config.yaml
n_layer: 12
d_model: 512
n_head: 8
n_kv_head: 8
head_dim: 64
d_mlp: 1728
vocab_size: 16384
activation: "geglu"
norm: "rmsnorm"
norm_place: "pre"
norm_eps: 1e-05
positions: "rope"
rope_base: 24600.0
rope_fraction: 1.0
qk_norm: false
attn_scale: 0.125
bias: "none"
tie_embeddings: false
parallel_block: false
init: "normal"
init_std_qkv: 0.0539
init_std_o: 0.0539
init_std_up: 0.0539
init_std_down: 0.0
optimizer: "adamw"
lr: 0.000889
beta1: 0.9
beta2: 0.99
weight_decay: 0.23
lr_head: 0.00594
warmup_steps: 285
schedule: "cos"
final_lr_fraction: 0.0
batch_tokens: 65536
seq_len: 2048
doc_mask: false
train_tokens: 631100000
steps: 9630
dataset: "wikipedia_en"
Each number is 128 + 24 x the weight over its row's rms, rounded and kept within 0 to 255. Layers, rows and columns count from 0. Numbers have three digits each. The size before them is the row's rms in percent of the matrix's.

# layer 8 attention query, 512x512, rms 0.0366, rows 496-511, columns 448-511
144:101156109127110117118113116075164147171117142100134113127121140115126138148137122131129138118120141091143164136122124139200192134121117131113131138112158127100115120107168151142134099137093127
140:116149088144199135115138070103083155142153136146122180129165094099119108127112112128112083164132118074113091112127119139141108128133090093121099143137140159151134123121113127157139130112111133
152:149172107096095113142101157124135124154145117128142172128118100093092164090159142154109084111085122092122123120138137109123154129075108109111116133138115120124167124134142072105139123119117140
145:158118135098165077085159138141127161082095154103130102112161140139104140127102118153137117117171113132088118100100151081099123126139122114109129136115114132122104141120154166128155131104124171
145:090088121119118126086156127105189129131090117112108110131119151131213176128146086150127104117128104123166103138117126158110123201121087118129180112107131128145131132107096107177135155100136154
151:113111148127131143151141140110112122089136132124127137089112102136139093127136147156106116101157091163098125120092154143122150103083127135127106124120071089169164052105114080171162128107138087
152:124164151114162109119148158109127125106125164139119099115141113126137100125156104090181128121145123140175141105114148180125140139120146134091119154124148099156112132155129100194140128135157165
145:101116115117123091115144157129182114165122154155128129157073133161144106082151160124140109111138136135101148121116117100134119130130103087121147130120106145109106171180140127113114162157148122
146:120109099140132158103136117150155138115136117130115105145137160120126167123084151144140099153125148161117155149122144165171154114125127137146120131141165110102078098147142118104122090122150136
146:108138123117142081102153113128131127119127114165149126127126134107127141155100155139127127123155067115126132152157153138158167159148114116112119167134146165101108097144145121098139103100153145
150:093129105156141162160115097129142147134100111121139132098098154155102127138115124168105106185157107117178100130087154147175115160079122119136134136109158165127143176119104115132138130131125093
146:139145068146135119135120082088143110117109149099150149112128102146144132158118152103096143133124126146116113117151155138131120144134157108138092118164145121114120103114116133168117139114157106
145:103091120109136138119142146113181101095132182125175117126123135147112147116092092105153106065144100140116145131123144154121156135119157119130133112141148106157186168130153131066162140183109119
145:080136152132174126124121182110152086120132102093144133109134138138175123121163134145118165098162150121098148139122144142140113167170103135158149101117145114102113155136131126101088136161132070
149:131137095123151114039119134085143096143153142100142122118173111105112135115107122181139148125112146173122140158121118163109137123167099143118148133102124129130102142119117140179127165149073148
144:117086118167158120123118139137140099165132130125166135151121125094114126099132114083135113133116136120125087133152128160182149131122133135128133101105129136084110138128151115130124118153135137
# layer 8 attention key, 512x512, rms 0.0376, rows 496-511, columns 448-511
135:121147094161085137130115135132099142156109116152108129120112138120116108087099174176107127134130122130171180146090129132184155128117100153159109124179100159077118114127140115122180162095127168
138:124136112157132103126090126107105111147155124129100148122130112098133114135150108106139104144123121131105117123104086150177142150099135146193156158151098105150151118092111131136137110127108098
142:092093065131165136097116123081124143102135140132220143061122102128139183135127154179062115120115127125157139109124143107130126128115112124087154123141105130115080175102123138090131124118123149
145:144117125124127124128123138128113146099143128090130125112103155145154143119116124135133141099100117106122182093085107080138133159130154123118119129151090107106154140160112134152139151123111151
143:127101129115146118174076136125146161112102135133109096160115170099144143184123087191156117146106142138131132121123148143107152135148126133142153136134095125067129132136095115154144113101111117
140:095150125120121138131129102103116139143166116141081150151133084132105125137165136154112121129139120125127149116109141141145121103099170105132158112141094136145177136111109133133140131099135105
145:129117133182130123113106132128123122117125145145114136151120100117138112116106119149116122075147114134092135140121134202129128111126173136125129099137150162134143105145104166199111127136165154
140:129129121145117134121106115172136147109139166124179112140108119128149139101122183164112102135131134139097119125109110156088096111118125159133136157118130101061112110144136121120108168166091138
142:141087090121124142127148123119094129155127136100134093113113160151161144155174114166141134113127129135118132162175083149111110113162167142136141111146133084109111167111137132179093114047177118
143:127174099131086122142145075137113120129121128150110147161145141106092085129127103149108124072102112093116119147202116101125135162173101127129157130117129134148071082091126091115126095159165152
149:147137112135146129127114119125128107112145117131131130121172127130154122103105137152109117131145168089120161156140154094148148140164142119158124136149135102147160100136112135134145123188160103
143:134155054135166120125137091137114102128117125054153125130126135142148108115145099142117157126120117130122107122164155141158139133071169143117109158166176150115137093134142149126130117145106114
137:131138118140138058115150129158136131141170124123160084081128096146159140100113104109142103114105156157120128084121128138112136106129110162168153141115129101076136141087137126111146131100099148
148:136137142136097165115121141085131107144127110135111124103160163128119147133138128111129076142127150100131138108096105119106118097094129124140088102129139133152099092199145140119108156093117163
140:127151155150134116089091068107111108138088121098171140148155122120153132137129155119164119126126178146152136118150145116139140144087118131034127141094136125098111157092125139160111158107124119
137:101068086142110133100116079141110138152115136127187129130131143108086101107115139126114077110126120126131124122120154094132103107085128124109085121142112128140152127130128106129119140161073152
# layer 8 attention value, 512x512, rms 0.0707, rows 448-511, columns 448-511
109:141111109122128105098162203134102137108198093131130120112121118139149148145152118143057147119124123073117099115105080145091073118127123113090118111116142107131182118132091186139127110100150097
111:132149114144135070109138137149176131143147132110155135156133128094069139095133102146149123091150174138099104130109157102137135171143138101127130128117116104132157102141124143134100117113152112
109:127108131115125094105129177132141111183130134148108105135126120143130149119167096130130160152105142152144098143163141128119177136119136129097124103094158104137158110134111106136156131107142118
107:125101114110161125104152126128145135121118112134161075138114117148120145100131126133170144083171135134134150103108136143149090137153151074121174145147163179112070157123116141122153151138101113
110:173139148170110145146168099126140197147136089150074136131129136062138111102154162097131147151189160162145092124118087090129129107175117097112147142135155176134135131140149114100116130108143159
110:113169103099151119142157146084117125119114158152105194117103127165154123078133130111158135115154104150145131124111145101117059095142096073104116127155142112144135136146143131114107098122131148
112:169145164160107127139126155156082172120148096115096099106162102122112140107113171131104094131096156106126145151122146145115154080117111081129148112089134182109112136077099142132123137117114172
110:103145145136125101102157119100112084113130105119142152104130107127100162076113144129152104122052148075109111150119135123124131115108137124151168150139107109150139195136106128130116154132142105
109:110105181112159115168139092132135146159131123155130141113115136095168149123087151155115132132202162144107139130120097124109139145106140135101117078072137144157091107116110124112134144129122131
109:138134149129099129137127137139157136097135110115101122129154185133128174099155114131135105170126121132145154096133155134120113120129146083114119162123137087133113143157135146131170135122094159
110:161133139168114131116096104106142135125116138133105123155121124153142119118121135100161101126122082142137130138102162106135148098118084097131136156119109072157108115127152112132112099109134094
110:142126107107166122060144157114146120135117163101124128109142141145062087154141137132099145081132135134155116165133152126165080165135115122154134142118104125135170131095112110113147153122123119
120:127123125127159131091118158096111095123120116129139113168085130120145182159138130130104113145146142093121131127105153152129131137107123110156131091146103129126145132086138131123140142136162182
109:132115116140102099099131152094173140149134110103138099133124090110164087111129095105118123114110115130178137113136137144138118154136100107159159147143160147144131145161187152124113162128127162
112:130122133168159164113145070125152173170098092127130160175114116159127127146093153141134161136107107140123115148158131133153106185133160118137110132158159098097120154126129148096145137129133121
105:124105111137126125099130117124110190161122071105111131087134088141135160106133144144130137105166125166145148131073131130112112107135157163128111119113132136131093107168086155113155126141129084
111:063112085121096137135173151114147098103106082125086132116117152114148089137139172115115146132178111080094149138136153121132144085088154112119126117096151142153093142106146171123145127132104111
105:126082132146123112106114119151118159082151193157130168160152158096120147140127143148140132111151142114126102130138125131155127135104111142116124126106149090143116134152114152102085120149161112
113:098121126136120140148157158126126152210080106145113097129113107128108147108091118168172165140148113058113154137086168116098096117119120139120093149104140088095086110125117130127155140138126104
109:122120113130151106128158147122111188111106092148122106129108166172104092136120148150097103148125136135135143126124142097096102178103119143126114100162137130136106156130139128188100111084110137
109:106131133146128149154137121154121132143141152163106100147157173095132125144100106171127125100162111155122130113107118086144110113104153130110106120110135137127128073128141144137095099112055117
109:129103118162107112150150108088102103141084177111153130119109134117159119143098115118114119164100128149136130122135137121175089116160126123160057106120114114111088128062131118135195113140137151
116:139122150152084129168092125099083142152160144120124152150130120105124096119105132135158149142121121145129108102104128120134077108143117108092065113107130132100111134101083139106121154119195131
108:071140122127122145096136124140119061132111115130104125133112101132112106070117118141143153097087127118116143096140090137109169138083143156131147104185129106147113111142097092156139143130109086
110:108122139148149139126118131154117126153132166101144109113080126107100121111147145133136152147131126126124121162108122130132071150176101096111150157116134161155100126114166094084147118126101100
110:066153084158172167139112150112135186134088128135165096136102103172138120138140163117104132147105121093108125130153090067159119140128148116093052180149120155125129160121105124162148150134116132
115:125148151108139126116131094130109130099152155121106156144116140104160205184130112095146115118142138104157136131080184096186128102113160123129100161126103182140134156138182157134171094152145160
111:125109140143123129128143171115091089136136134089098148122141185124126141151101132131114125118107124100141173104086111129094126155118109160112122149146129138164136152136079090132174160110136116
109:122152136125150147108096104120140165164091116135118142100112140188185121131155123123124119114191180128151126162161142141130146111146110092161153128118162155078112168113155136109138115177117126
106:131132174124102123102116114126117166097133134147130135104089129136134103116150106179118147084115095110108119097093145118125167075119145112156084087131146116105124147138126138096114114142152127
109:172119123176110143129107133129152122080147092111135120057128154132121141129155147124149173146134134096117111123096105129135177107120110113132133131160145110122124140154176107116161160151152099
112:102112167169156131062158120113110208079093179152139168150177121124114103119119088117113070125181154144144121118124131144145113172096104182160111168140141114153114135122108128141127114127100164
108:128122113165129123083127141149127158155137083119125109151119133150151168175116197116155144111144118131101124130150149122147080113121162069116135117164103112175147127095139125130147156071112166
109:130131101120158133082167104134142112164106104130113138112114153151151155125101069128124151131161096081133123133129121138193093089108101082113150122167119103141138167133121115109122152108082082
111:118120135125138117079121152088151121180169100141157161167164075065121146138092172123098113119109134110126136140153074157130111131088126106127136131146129176128112088168128120108037117128118104
113:157168135127104139178100158107105135151138159124121131099122169150119096141139097130185127177114148084124181134140139151143141135110118111140093099109132125144158163114056114121099151117162141
112:128097124139105159138108118105115115173113105125146147106105146170128144146157120128154166118098114137148062130122116120200095144102135153149095164098122150121141090143092131125147137150132100
111:137110134133142139114131145107079130115146129107108104141139144120109097145131157104083138126161114091105135119128156128102113152141143192127113174144158138095109152125119138138090086151114097
111:123169152129091146116180125117114114083137095129134107136102179134104137116156115121089166108128101119165082123118145106114118152113131154122108153109151125120139144141105116132143168120143113
110:121095134145094105126115155126127060095168135178118165081129140151145128144145172145136123089126173144090137163099141096125145155110148140116125069134137108102128188116112094165140149148144131
111:104083126118185084104150150108140100185132155105152116151059141165117174141112166123169155097071149098096129174130135124147138160153128115133130147151129157099122134165097080154119091126116122
116:149142113143123115139122147084136140134103091178150112156153141078136103111128152101089157151100131121105154131180120172120134092089102130118155178144148112104147147149129137135146185133185132
109:121132154122127141146140102139107175124129094168085109135107126133115146105098164102155105122159131146097142100091145132133137117133111103098137144114153126175147082185189093138117121110116112
108:161134120095080128109131126148118108157133137119107148096211115156145139150114104102094169135171121155124149090145153136126139150118176135136110141147107122169167116139094121150096135099089126
115:104140133124211152133109105103144104156126132099142083093120100123125123120165127122110122135151103129102116145179140137121095130120112149129153152101098124115128169166127126124128119121126143
113:163118129104187133108098133126128110097115130140143086125110098165126170138117130116112146147096115113104165174089113163166111111119116157123157134142152162102150082092165163136113117104167121
110:169161056126115125116121153106146138111151117128077149154103132109101113151120112111192113129132123093116180143128127133124122093084141146133122141100123120121131167126137155142124109113105095
107:090148125147117110153133140064108115091122076129104073129086175115135156108130166105100062104154088146106101137142146119126117149126147137114135078092148160120172136135133063155149101092129114
109:126113140157140152100120137101137101113129075149135106120151127134105137054103136147085114153166135099142116129130147169103106113099180101121123127152092164136147113113164130123189099126119115
114:109104146156154126126173154128100115125125116159169108131131126152126171168167122145123136118045184117102148130165156110119101105110146127124119133086122113115143117133144115106152102146170140
107:121119133127147132122124146141101134098138127125158090135120132162107129130143100134114146145169115118183124132090139151151060111162150165111151137083141122172145168135074163097122104140170149
108:125107150097154146139142099107122136159123095118148109095130174145114139158102083112111131151110120107108100114106153141128133127091116163139211157133133126147118145155077177150170144127118117
109:137090169163140142134120106101127100126139126124116146121064106117162127117113151122112135094109154176117103103124146129121140126116155130112130145116118113117121124168110117125070134137126133
114:160104109121153124132169136090146142121109095168099169141132119126141170138134143131111123091155150115086128147114155129101154154152105090122132081130151108126113122156147157119146154124157133
109:134135160108095108139105165165145110158146128117148142132074146092131131125133140113159139120176138078116108106094124153131161119107132171113115145179120125159155154131158107154149156122153129
111:155147127135114154103101124110119061203086133117165131126157172168155088105108135089151103128150117162133076144134096111139159128110137166117124071139133100174128140073163137131137127123128132
111:149161135137127119094141192125127144118166078129129151107131125143142119131088144140181179104128137147177141118156105059104111150144128184153158115109124137138133120130143137088160150120119119
115:120142120133129152110149130095159216115129134136155139166152121165185115123116153130145138134102110136159145133081154106125141156110149112158152113097133122146152171126109113148122127117127140
113:106143107101125118146097076095141143134124134143101083114147131098084153065159148103171134087106117128128124115105131127126148147126082140115116077189128164100105111112104121142105117142151062
111:109141110125142110133107115125139146146116149126115125156152143204105127112125160090138145110086136134113160117115091131130132098152105163096114126096161074125128141146129134118121095114143147
111:095120142136131105124136135102129097053102150141092138132067137143088135071144147123132149140127162101132146145160155117127080150109133182139146171126127102136123117091165110121179136130128118
114:124138113170132117126153117135124110102133153174117168125137101077121124156153136105159130141136131135133113146106128085176129139106134161101072147108154123129125124157120148135131090108161093
114:090137142108158197123067146166176110096117070143141128131103189148137111099175122138124098134125121129122119127192132132129098104102095151138131123164114120157143131119117096101180126149161120
109:078122128135123092073103090112115138114120144098144120122156113109167174128076102120160131133067086110154124110119141135108159139144123142126096125128118122174125132134110091131130131133090143
# layer 8 attention output (transposed), 512x512, rms 0.0762, rows 448-511, columns 448-511
119:141122108148111144144098154120117189132123125148114114137164101098097113159119101121133095132166073161128135085129155159125167125112129135140073081128132168158158160124115141148111149125115099
122:108146137126134132133101071146151128075099125155108172108123134143149131164161138121099111180123061086127110133121138138138145131144129153126083151120094134143115166113148122103130145169128074
113:105112131102092155155151144093106107056117127128155133101115128098146075126116100114163125120162168105147114124122200128160146070169122136124105168123123120121132127151119142135166140119111123
117:088122107128147147145089144189130125169122133137156138136117135109147136132130174123114136146106120145085114126130146130104089169116131128148157117128112134143119118125141120128087104138105158
120:119113093127112129073102097157120112108093131144113161120141096139143116148093151153121124133134113159138117061123107108148127206133120157121147111124126105125106107112161126166117131135160114
115:126134114104158138108115138127117146142118122133093130105113184143074113126125117116083142127108169139128118100119136104090121134169105168147088126137118140158128127144069135133154105092162119
114:057125137093114116125149149133118124144096193147145136119079151119097144158113142101121111123193099123121148155127120153125113161151132130122157156107133135102154117140141169130141093101173093
110:110148168164125131176134098090094118110166122111086154116128129118143108142104118132131143121170108191139085150121107135106123133136149095144140110119119138129154121171132143140092097100101156
117:123125108125126123112100141123118128090124060137106111157165124160136145134145068117121113105078092090166114140122139107157159087125132135112119177104138102125133122138114096155120113135112157
115:119138101137120139098129144104104130192126114146104123140127125127123132165115125132140164142079171099084106135126175140099104111113115144121091140165137099129114127133082129124111165153167121
110:125133153098120157157136122088146119119118144138139134143159146150134093113154137156090142109123137115109123108115105162175055126092102181101129133118166184135119118138171139142140163149143141
120:091120136153083126127123083122108099121115095146171123086110138150132119139127110154117127141133134127104113121178110178118146104122133126157118099144158137096106113134139123099158099121110079
106:123100155140113105081150133111133137142110111134122137076146090135088122127116112103174107135115179168153169148100153100101122100161119124123145143143171125121122133148133110132136102126105155
115:133115121137146132120119152127130140136146099124108109131134155108139124112115139119157161146162139119104132095125128109161139083132138112155126137101110154077105164136126134146122112145102084
118:137153145100122121119154142132125144112126099110119158151113154108099146109113127091069079147117113095120115122131118125090118082111076142139194095132124138135116135120122156162152146141085105
106:121109083156152119169117135129145110127171125123162124108159144139074082096109136146123150139096108117111106113120147132085138146133121103130066129121146125127081135173137132092121127094126131
113:150134125180110151100109148140115142132167105124158128157103101137188091089146106184099121104094164080165133125123053165105125115152157138151118142120134132141135110140092130106142111139119106
117:098136161089155145142146119148142077135099146130140130128142131122176126127156163077099143144129139091118110150145114145123144126147094116144124148163160139145165124136071134135156151148156076
116:130137169116089108121116157092150146102128169123138100144128133157161100144128147109077147124116137146182153112154184139079060141132181102111143146106171187135125168152139103135156093120111112
116:121122105154124132115151143110070107100110167173134192149092131145136130126138131117129124143126124127126182088109113116146126124102114124118163150104114134100133073159140071125098132153119138
112:101149096133132135107101136151164095181153160152162135119168121109144135148151126105115168136147157133170112125153098127129073121126128117169136114139124140157134134131124103152148146146106129
119:085147126119123155102106098114161101171142110136111123126156128135097105185132116158128097105119138135101104150118147123101082129086149098136163178141109109122153158206115125155117135056111135
116:130118115121128105132122120100128150108147127130118108109157167088149138138143075140124119081138115119135119143060096159126150168136121125117161112127141122122113128116117114119108160141141106
113:137101117129118162110162118124082145117116159143171130158105135118145143154133127133129111137155118088190124123160127141139130083120150172160142165119127156156166117156151053114123089144114127
115:159131112138116104140141145132163129120116112136109123098167147093137186136108108125132118104095105119079155098146156135108141102138111100146144151128139103091144141159126122136157110076113129
123:123162113170158112055150126116120158113130139164110121120141141089119138185152125135115078124101107117144119117172097100100132147091131155136162116104101129132121149151130126108102119147166117
108:116133131154160098093136122126159136099139145138137129155118134130135140152119121143118136105154107162111098158154131107117130094164100111140135151117117137118130129132143142117139111154150166
112:097140135082133119105146109136112178112158144142111126137145129086120121135139127132114140123106120118150122122141143112148153115125168101130092119111174123139130125139106137103110083106112199
113:116127126112169124164116132117148081112155153118088127151134145126110138144077114152155137102117126133091134076123125137123077105111098107159108116145133184127097093144119103154152087102133065
115:109127107103181138121125098112093088099156102117127105156102187139115119117100165121093102130131141121111153119123128148098151137136155135116120116125129177142140079201150160178147140137125141
118:150120118150150104100146141130091130121109125097128097135152127189104123139179110148110156145175122141168096130183164149106114115148078126148133127119122090133128089146124113137105131126102146
119:098131103106135098105084132193121082114091113125121123144137181104108125151148116115122091107103123171124113143177172112103106144088107105106080110135163156140127106104132140146107135147128161
122:140137129156133149111072152139125122141078131112117141144132099166132115123125132132150140151121140129148118107089092087103145157121125133115116135103118119128090103160132139171110107139131093
109:075111107121151111126137129093117147116135139121127152112192105108128135120151155114128148116130161128134163102130112124121123112133109131111107107108155114126138118153187104093089145115107128
113:147154102105161149132138115135083132119154177176129104113149128132095115152146185140157139118146084151108132131152099159133108129133122149122123152101121138141130119098123156112157109125122124
115:171130138148127126119144102113131135132148157149185121123135135105123178163135184126109095105133135139118130107144161131127164156111130122088139147178147118151147099140093131169140141127129189
103:094101140121133125155108139167130169110105149141115121109145132115089126167153150126120154083133135125142112182073138117086152099150149120148114095101140083147096128194158110155129140106076110
115:108100122108119128107139137110147136170113145141095123151111100111124137107119075120156131083139126140117159123083131146147125155139134089154166116112107165107154144180160093124067124122148120
118:099135162113127112130129137116107157139123145162092163106123112143194141084138172145062164097109136121117158126134096117150121138120126158120129116120138156128139125100114111156131126144106094
115:074100140059123142150119148125112103126096105101160135135110092121141083142091148131142149151128127129152120119084102199118143096089144093105163165161095129173133105084156139180106096141168151
107:145126112195117167139109139127104116129114155166129144085100093126125079104104142121114129131115162140106173150104113106150129109132171141107173156112114118153136158161108133142105110085131125
111:087138127074131081140161101113110134085131104165154112131120097144140140133120129110101151126079170148126071145120088133149115144127110156202084150107164156122129138129156129142111109133129121
115:146138122148179140105162153157086068106134103160166139123126111135121091094126088146132132088081123110132172106098167143118116143156120127121139126122158123118098148060161152127142141114123123
117:115122137148094133086117103165096149122102126165147159102152159143152075101159105109145099132120117064129161147106126104109163084140097074092132117166139105125102118149182151109179117115155113
115:200113127134145145095146117112124080102134120126106103123133138112120145147117139129139109153113090135113116131114109158120116117138153148143140127114172131149131148119152129071132135115125120
121:118097121118129150142145127159168110101129097133133119133137141115101101108124123092156104099148124097099126158159109162088144129113124075101173126124131140133151140143139125130107125124102151
121:143130112142127126102137144152133145163090108120128109130130145149153124092142139133125130124151183173140109124132093127114106102140136088132141090133158134137136174093153138078105127128170098
117:122144149122126139108127126105144131136158129104136126142144126160087081132116138099100114120114172118109136141086114124135140115107147145144087095124137102084134129113124162093106139128073125
117:119134122118121114123132167157139154131126100121162155112127096125134098150122139132153104147147128119126121092132112142133144106165093141144107059089160154132133137133107126056137079141119146
123:106128117068086151097121115145162156134122154153129158126087132141128121122118153117136142134161116173170121133101084125129099134127190146122131157114128158124151141089122138112145121137147108
111:158138149135094129113151136139146111162115146140130112140156147132115096127119142108112140110177112122116132146126116179175142097128162138121156179142134105111124166118150113096163110111130130
116:130121130136073128136129161125129180109125123145151097124127110114109168081103164131113151178151119119162106134150103160163117127154142065099129098160099093148143112127139098117103081117116116
113:093124115152112125189166140099100165086066132138119130175159114120144096079122161123127133074103063131104112169153086140140111138100110158114077118119109154129107137128155126153114125105144132
105:121133132081115139102128082134140124115107129140131136137100139151091078160137120159117135139084128153129092153105084170173122080113154128118130131155126121089176118107112090163137134135114101
112:136148105147114089169153141125063126100157099149171108137151125175120169118118147146132098143121102105131113107151118125160086168132114091088134134169129137160106093143117122143121108073141113
117:135112111121147126146133099111118126077104124088093136148158124149174142127130118139156093132119109119127140129125142139112125094103094121139138141145136119139118110163145111086090149107163128
117:195128151105149162107133117124184129150124171117092173171128141110107128143135095121126131091154090102084100131128133146113120180112103046119159158132111081122107140156128148133104148132109160
115:124152163124143093128119176121108132149099140100087170139130140125087175132129131129129170123123137126152161119158119083141089095149125132112162152133098095117136170128119083119140081082139144
118:140143124159112175151132140148123156111167131110166126094120114138119173191118106156161057184150132150107131105147130116131152139112160145119142144154160113087147130107115086093129157115108152
104:134160124117132099147127117194145162100128120160145128164108166091101139129194110113132140150132167099143123125172098159112157133137110133122115168135096130131105115117158172121130125045133119
121:152130136132110119122114148137105147123101124158155169174147160144140073151149130151146173139139148134068118096077127100120116153123169121167172116150160144139122141157098172155113104125074190
117:156115133126127142147102103099138132122083097116120132170118125123112138074116124105064136125143116121133125107120155191084138137156119139133174133151109136112124123096102156136125151117121140
120:135132187097150109159129084095158146139110091091093144161148108143148141175122121157156159141161115126079111145113088145145131140140121181108166115130102151109119120141156126124107138098129102
116:166133130127106174165129085112131105118124137123158122114130098139124121088118136140120165096135106109181114110107139145121106124104111113125135144097138128136126146131111121131136128116120164
# layer 8 MLP gate, 1728x512, rms 0.0523, rows 0-17, columns 448-511
099:086091108160077073108148150116162149112100122086159100152144127149123079103132125128113104132114106094161110112127117167179148126173121145119134118131125121113099160116111140121134126068141120
101:105104116116149129143159105173126138106104092138142165126144168103115152122112144138159141072163107110117179125111172132128130113139170130111063143156137133138132084122163096149157122119118116
099:122123180138124124201150129132125074174156127135059144154067147093124091164116131118128140102111104124135118150133142132110170142152114117118098143139072099146153135118096121099113153132115123
096:130175051140111113139111165143128116127136131103099121143156132149197138116077106092099124107093140143160153150106136119115120139122142125153137153146102101088155109075085099130152120134115138
103:144143140142139111138134146101121116161092109152176151125103143155142085163127110089123139126101118152128129111142110104135135120125117115133126142143149121096123122161135108155090127120138102
104:172117152109136128137164138182138092144108101143111133112104158110138162109097181122150143170112118180130127093123102119114121175131089159145093119127124137174110097101107089131146096159160143
098:112129120138037098108142125133117121098107113082127134169155114120104107112114144127103128173109145140132064073126110147148141097126115135143176140142119100113116111133113165178110145124154148
097:123164136137122158152165152112097135120123101141100130093133181106124187130149164124099147131095136072166115156117090135135095121083137125126121157133132136118128138123154114112120176128115139
097:141150147144155080131142138120143156145138102141124174117146127151129171130131112087097125157154119114108169158117126146090100159133152133127146148149129079140157137169088122104138107103122122
101:115134084118175109127140113094147094149136138098150150109171129104135088140162142155099109109127077147120106139130147132160153107146107126166145128118128112083142069138144116137126143161144147
100:131097151081128140147118111092129113165121145088130114139139124094078142076086184124120117088120130133105132164114126137136113131093110126137139133149093124161130149170125120162139140108129114
102:152152119088094150138115101131126131144164121139109099175111161127105110128117092126140116148114128093154128129139132107116089133183126152158141141149153148148168143116101137140157104132140141
104:126184097180112131136099099098159140096143096144108139153135102113151148168100120123190108110189133103137203124119146107163123127154131111135134096151150130116149106132093137113078101109153140
097:101091112089107115135074106147111126107124122141150095153090119161100119132112128134121188147127115127134155147114116145096122142123130078129105127144076138137142126136140124136135083121127125
105:106103125122139132138137121135149117137142134131086121148090154119129088123119153129145121136130137132143118137145144101097165127123171145118132121107136139093102132168117119118107168136125132
098:112115113111100147164105116090160131130113108105119121107122153145138131150095114123169125071111141101156129120090074129171154113106156159106143119136117133168167137131129127138154101150093121
101:127144156116104103097122170105103113184146141142150083119085130116118148095122165164122164117125122145109090113119074084118149119099179099138116116099096117128118138124119101081131107103149095
107:135137147123144124176143107132116103156117169144134156121104139130132126185122112125101144126123074131171152126140140114136135156118108161151145155136173108141142117081138135132107116145143154
# layer 8 MLP up, 1728x512, rms 0.0548, rows 0-17, columns 448-511
094:109141139150173143149119126122116094138132128131165117122105175097121127127126119146106122091095116124120084145122132120117135132132135123121151146127157128105081116115107123142090120163110164
096:182181119113137112118115104155133149124127130098137151122146081095090128095149123146143111166126174159163117139152126119133142138113120160114141139089166114136123083114178125146093148124139093
097:135092145149131115146137103151168168096138112138096120139168110142118183156126101133082091133114129119162112144106088141132127123131159130149160161117172147126113125143168178077108111136149155
098:137126118143141113090100170125087127141138161067098123096121115153163132115167105079160149108140129153142125114124143110111133177151124132136115115095116116131131147147128111107115145148134120
099:105115116115169141142127116065158095145142062116126178156113123105105147140117137122113169161092107129118129126138092143122117152154091158121143162119166124097174110104158130155106135111093096
104:154121133164103142076145141137113109141120159118086120138125159110137127124134082121095117094100142162139107120101159120137133105124118102108142159121139102147157098110118126149096118144179129
093:110167123109127156185118114127109088161120122107138148148162142103158113116115146161182166131099131094155116151096135121076132130144140100145158130131153087074112097116155137146164149138137155
099:152095131196142118100102090143145108130126078153123167148131171166134131108146146127106156115138123136093146100121150107121161131140106112151094138118142099139133117165165096149154127148082131
096:119170120105135128166136136148153103133091124094114103145101108120122099126111184120119128130140128112134077148123105120085097089149184135114129084115131128132146121146090108106120157112132125
100:127114122115138151118187080125124109116099138115116094086154120136143151110150132140139119122113083158108101165121147103111095109147093097101149130159114153160142103116106098165138187110139140
099:112128107105118101124121093083144153150164111118086101126156142090079143122079171152110098140100112122139116144143121116143118136083128127112110129136130157149131161167102172145114146108086151
097:155134138118089152145155079129120129110106114131129144128131122119120096093146152160132153118089092108112120136124176108138140131134089121132088160141116142104145116107136115106106073115111120
108:106112104171115116144154144080159117095119134123139124103141130132104097123131125157099130147117172124104090101117140109099118087090107154137134105181092127096141149141178136133113123195114115
103:142102125134126148098161146082162088143116167114107152127048114136123119088146157136137182108107139128102100119157173153136118122210151132150099129148111132077105130146159124115124166141132099
101:147136130153131133134145132092176119146102135154155134128136122131151149107127129127096159132126150114175159144107168127139117100059157122070125100144135164095138123121149143146175096108121128
095:111151109138138155092112100122128121127147119145145103139146122150090089085123141150146059101090105142120128113170128149060111160140142115141146126137121101084157109144108113097114178152100114
097:160116146103162107146106142151122152122130183148089154171149122135089098139111124172142131153163148121161154123113116135171153148129127152109136162124147102129095170125112161148143102148103134
108:122127112168118179120109154118101124121166125125103084165114155084133143135132141101175126125118187087120139118173106137138135154115087157148116142106134117121150182148147179154127108140117169
# layer 8 MLP down (transposed), 1728x512, rms 0.0407, rows 0-17, columns 448-511
097:165136143087115167121145119141147133132145114160105118118160100131162141110154140148151118130125151111130175097111148100146106124185141089183112130135105085162180153133145167130142145123162135
100:142103143129111156140087085148142160096136129177138135159100152145159119150099151111177095090099121149101125105144157116088146136109091090131110166112085165163138078146097135109129123128153090
096:158109130121100109142132114105146114133156093098134118132058114111142099099138113104133141173075141149129134136146126091158125139187142129160120176160105095121153149113110119144142096156086127
097:161172116114116151084097101133139064088134120101107142179159108145154146139146126142128160166129138115119116120158143131137119158108059081096133133122153117103105154127112116099127139169127131
098:090128167185117070145126120160182127126073132158103111105151169164122095152131132124088099148127152110134170102158130121163142114107147083150132100121103129112076143148126102128110099112109118
103:112137132144151143115104134129134121123103130157107131145086108157139121132118120187142102151109114100139129157131105108100132119117077084144153083152126169123128144081123146105132125077083149
097:130096135139154073109130126149175128093154144143166129112119112135143120121104119102095093095158104141122160126155138143172119127107136125130144134122126134196150111123100131139109120133129136
101:120082099092138112082149086134117102141127153089131172117157120125097155102152095162161173129120123133124142109142116153106121077137126132170138089160105168186163080161140100174132116104127131
097:132126132130124150171117163131171139151160166163162132094095169142098139172129097105160118145119150101113126152097106077123123165134152089082161131109157106122136175145119114060092111111133127
099:134106186143160111136113115138109186139138156107109124153147154141092128135138108111085108139127121103125137094100105099132130144138145148146106126118145165120129127123141123090153142120105107
101:169128133078124148164148138143117166105093130110134101121145133165162131139151121159123116133109110127098126151090127122121093145147117119122127168149148141163144100112172110136105151104111130
100:112116169088136136154125124154112096103160144129107134082144104122188132113140110159138117158156134139181125109110138135138145096138168137135153096129105126147126104117127143136122118044182124
106:121103145125135119151148119119127106105143126127126110131134177154149096106130166097100127159138141102165116181178066137147150128174091125169131149147125121140144119126124104103133122135074108
103:139166182127140090130184126089150118130146141107157132130091080154147072118176172118170178113145167121149108142136127150112110103140095127155137137110109114111153122147112119153118185158103139
108:137143111123099112130158107091145185055126133143096162098129137129139132123151144126103157141127093148134140122155156112170125126177097102059189154147151118136115097121140110169113172112118130
093:079114094142125146115145146143138081163151121099125139069087088123144111166112143150089138127159099122131141120163138096150146178094123115153160099135135144149086130120142153131132128121126116
098:143155134123142136106140110151106126189123116096147107120153154169128114124103129126163139107117185123134120112150152137106120133093154143117106100146146124121128110126159140126141142161100068
110:098139066169079097115132100144108128154196141113113114138095132148146167116124116173154129192125083093111159137109077106162147135120108086143132121122113145077153122106166170152093128110111113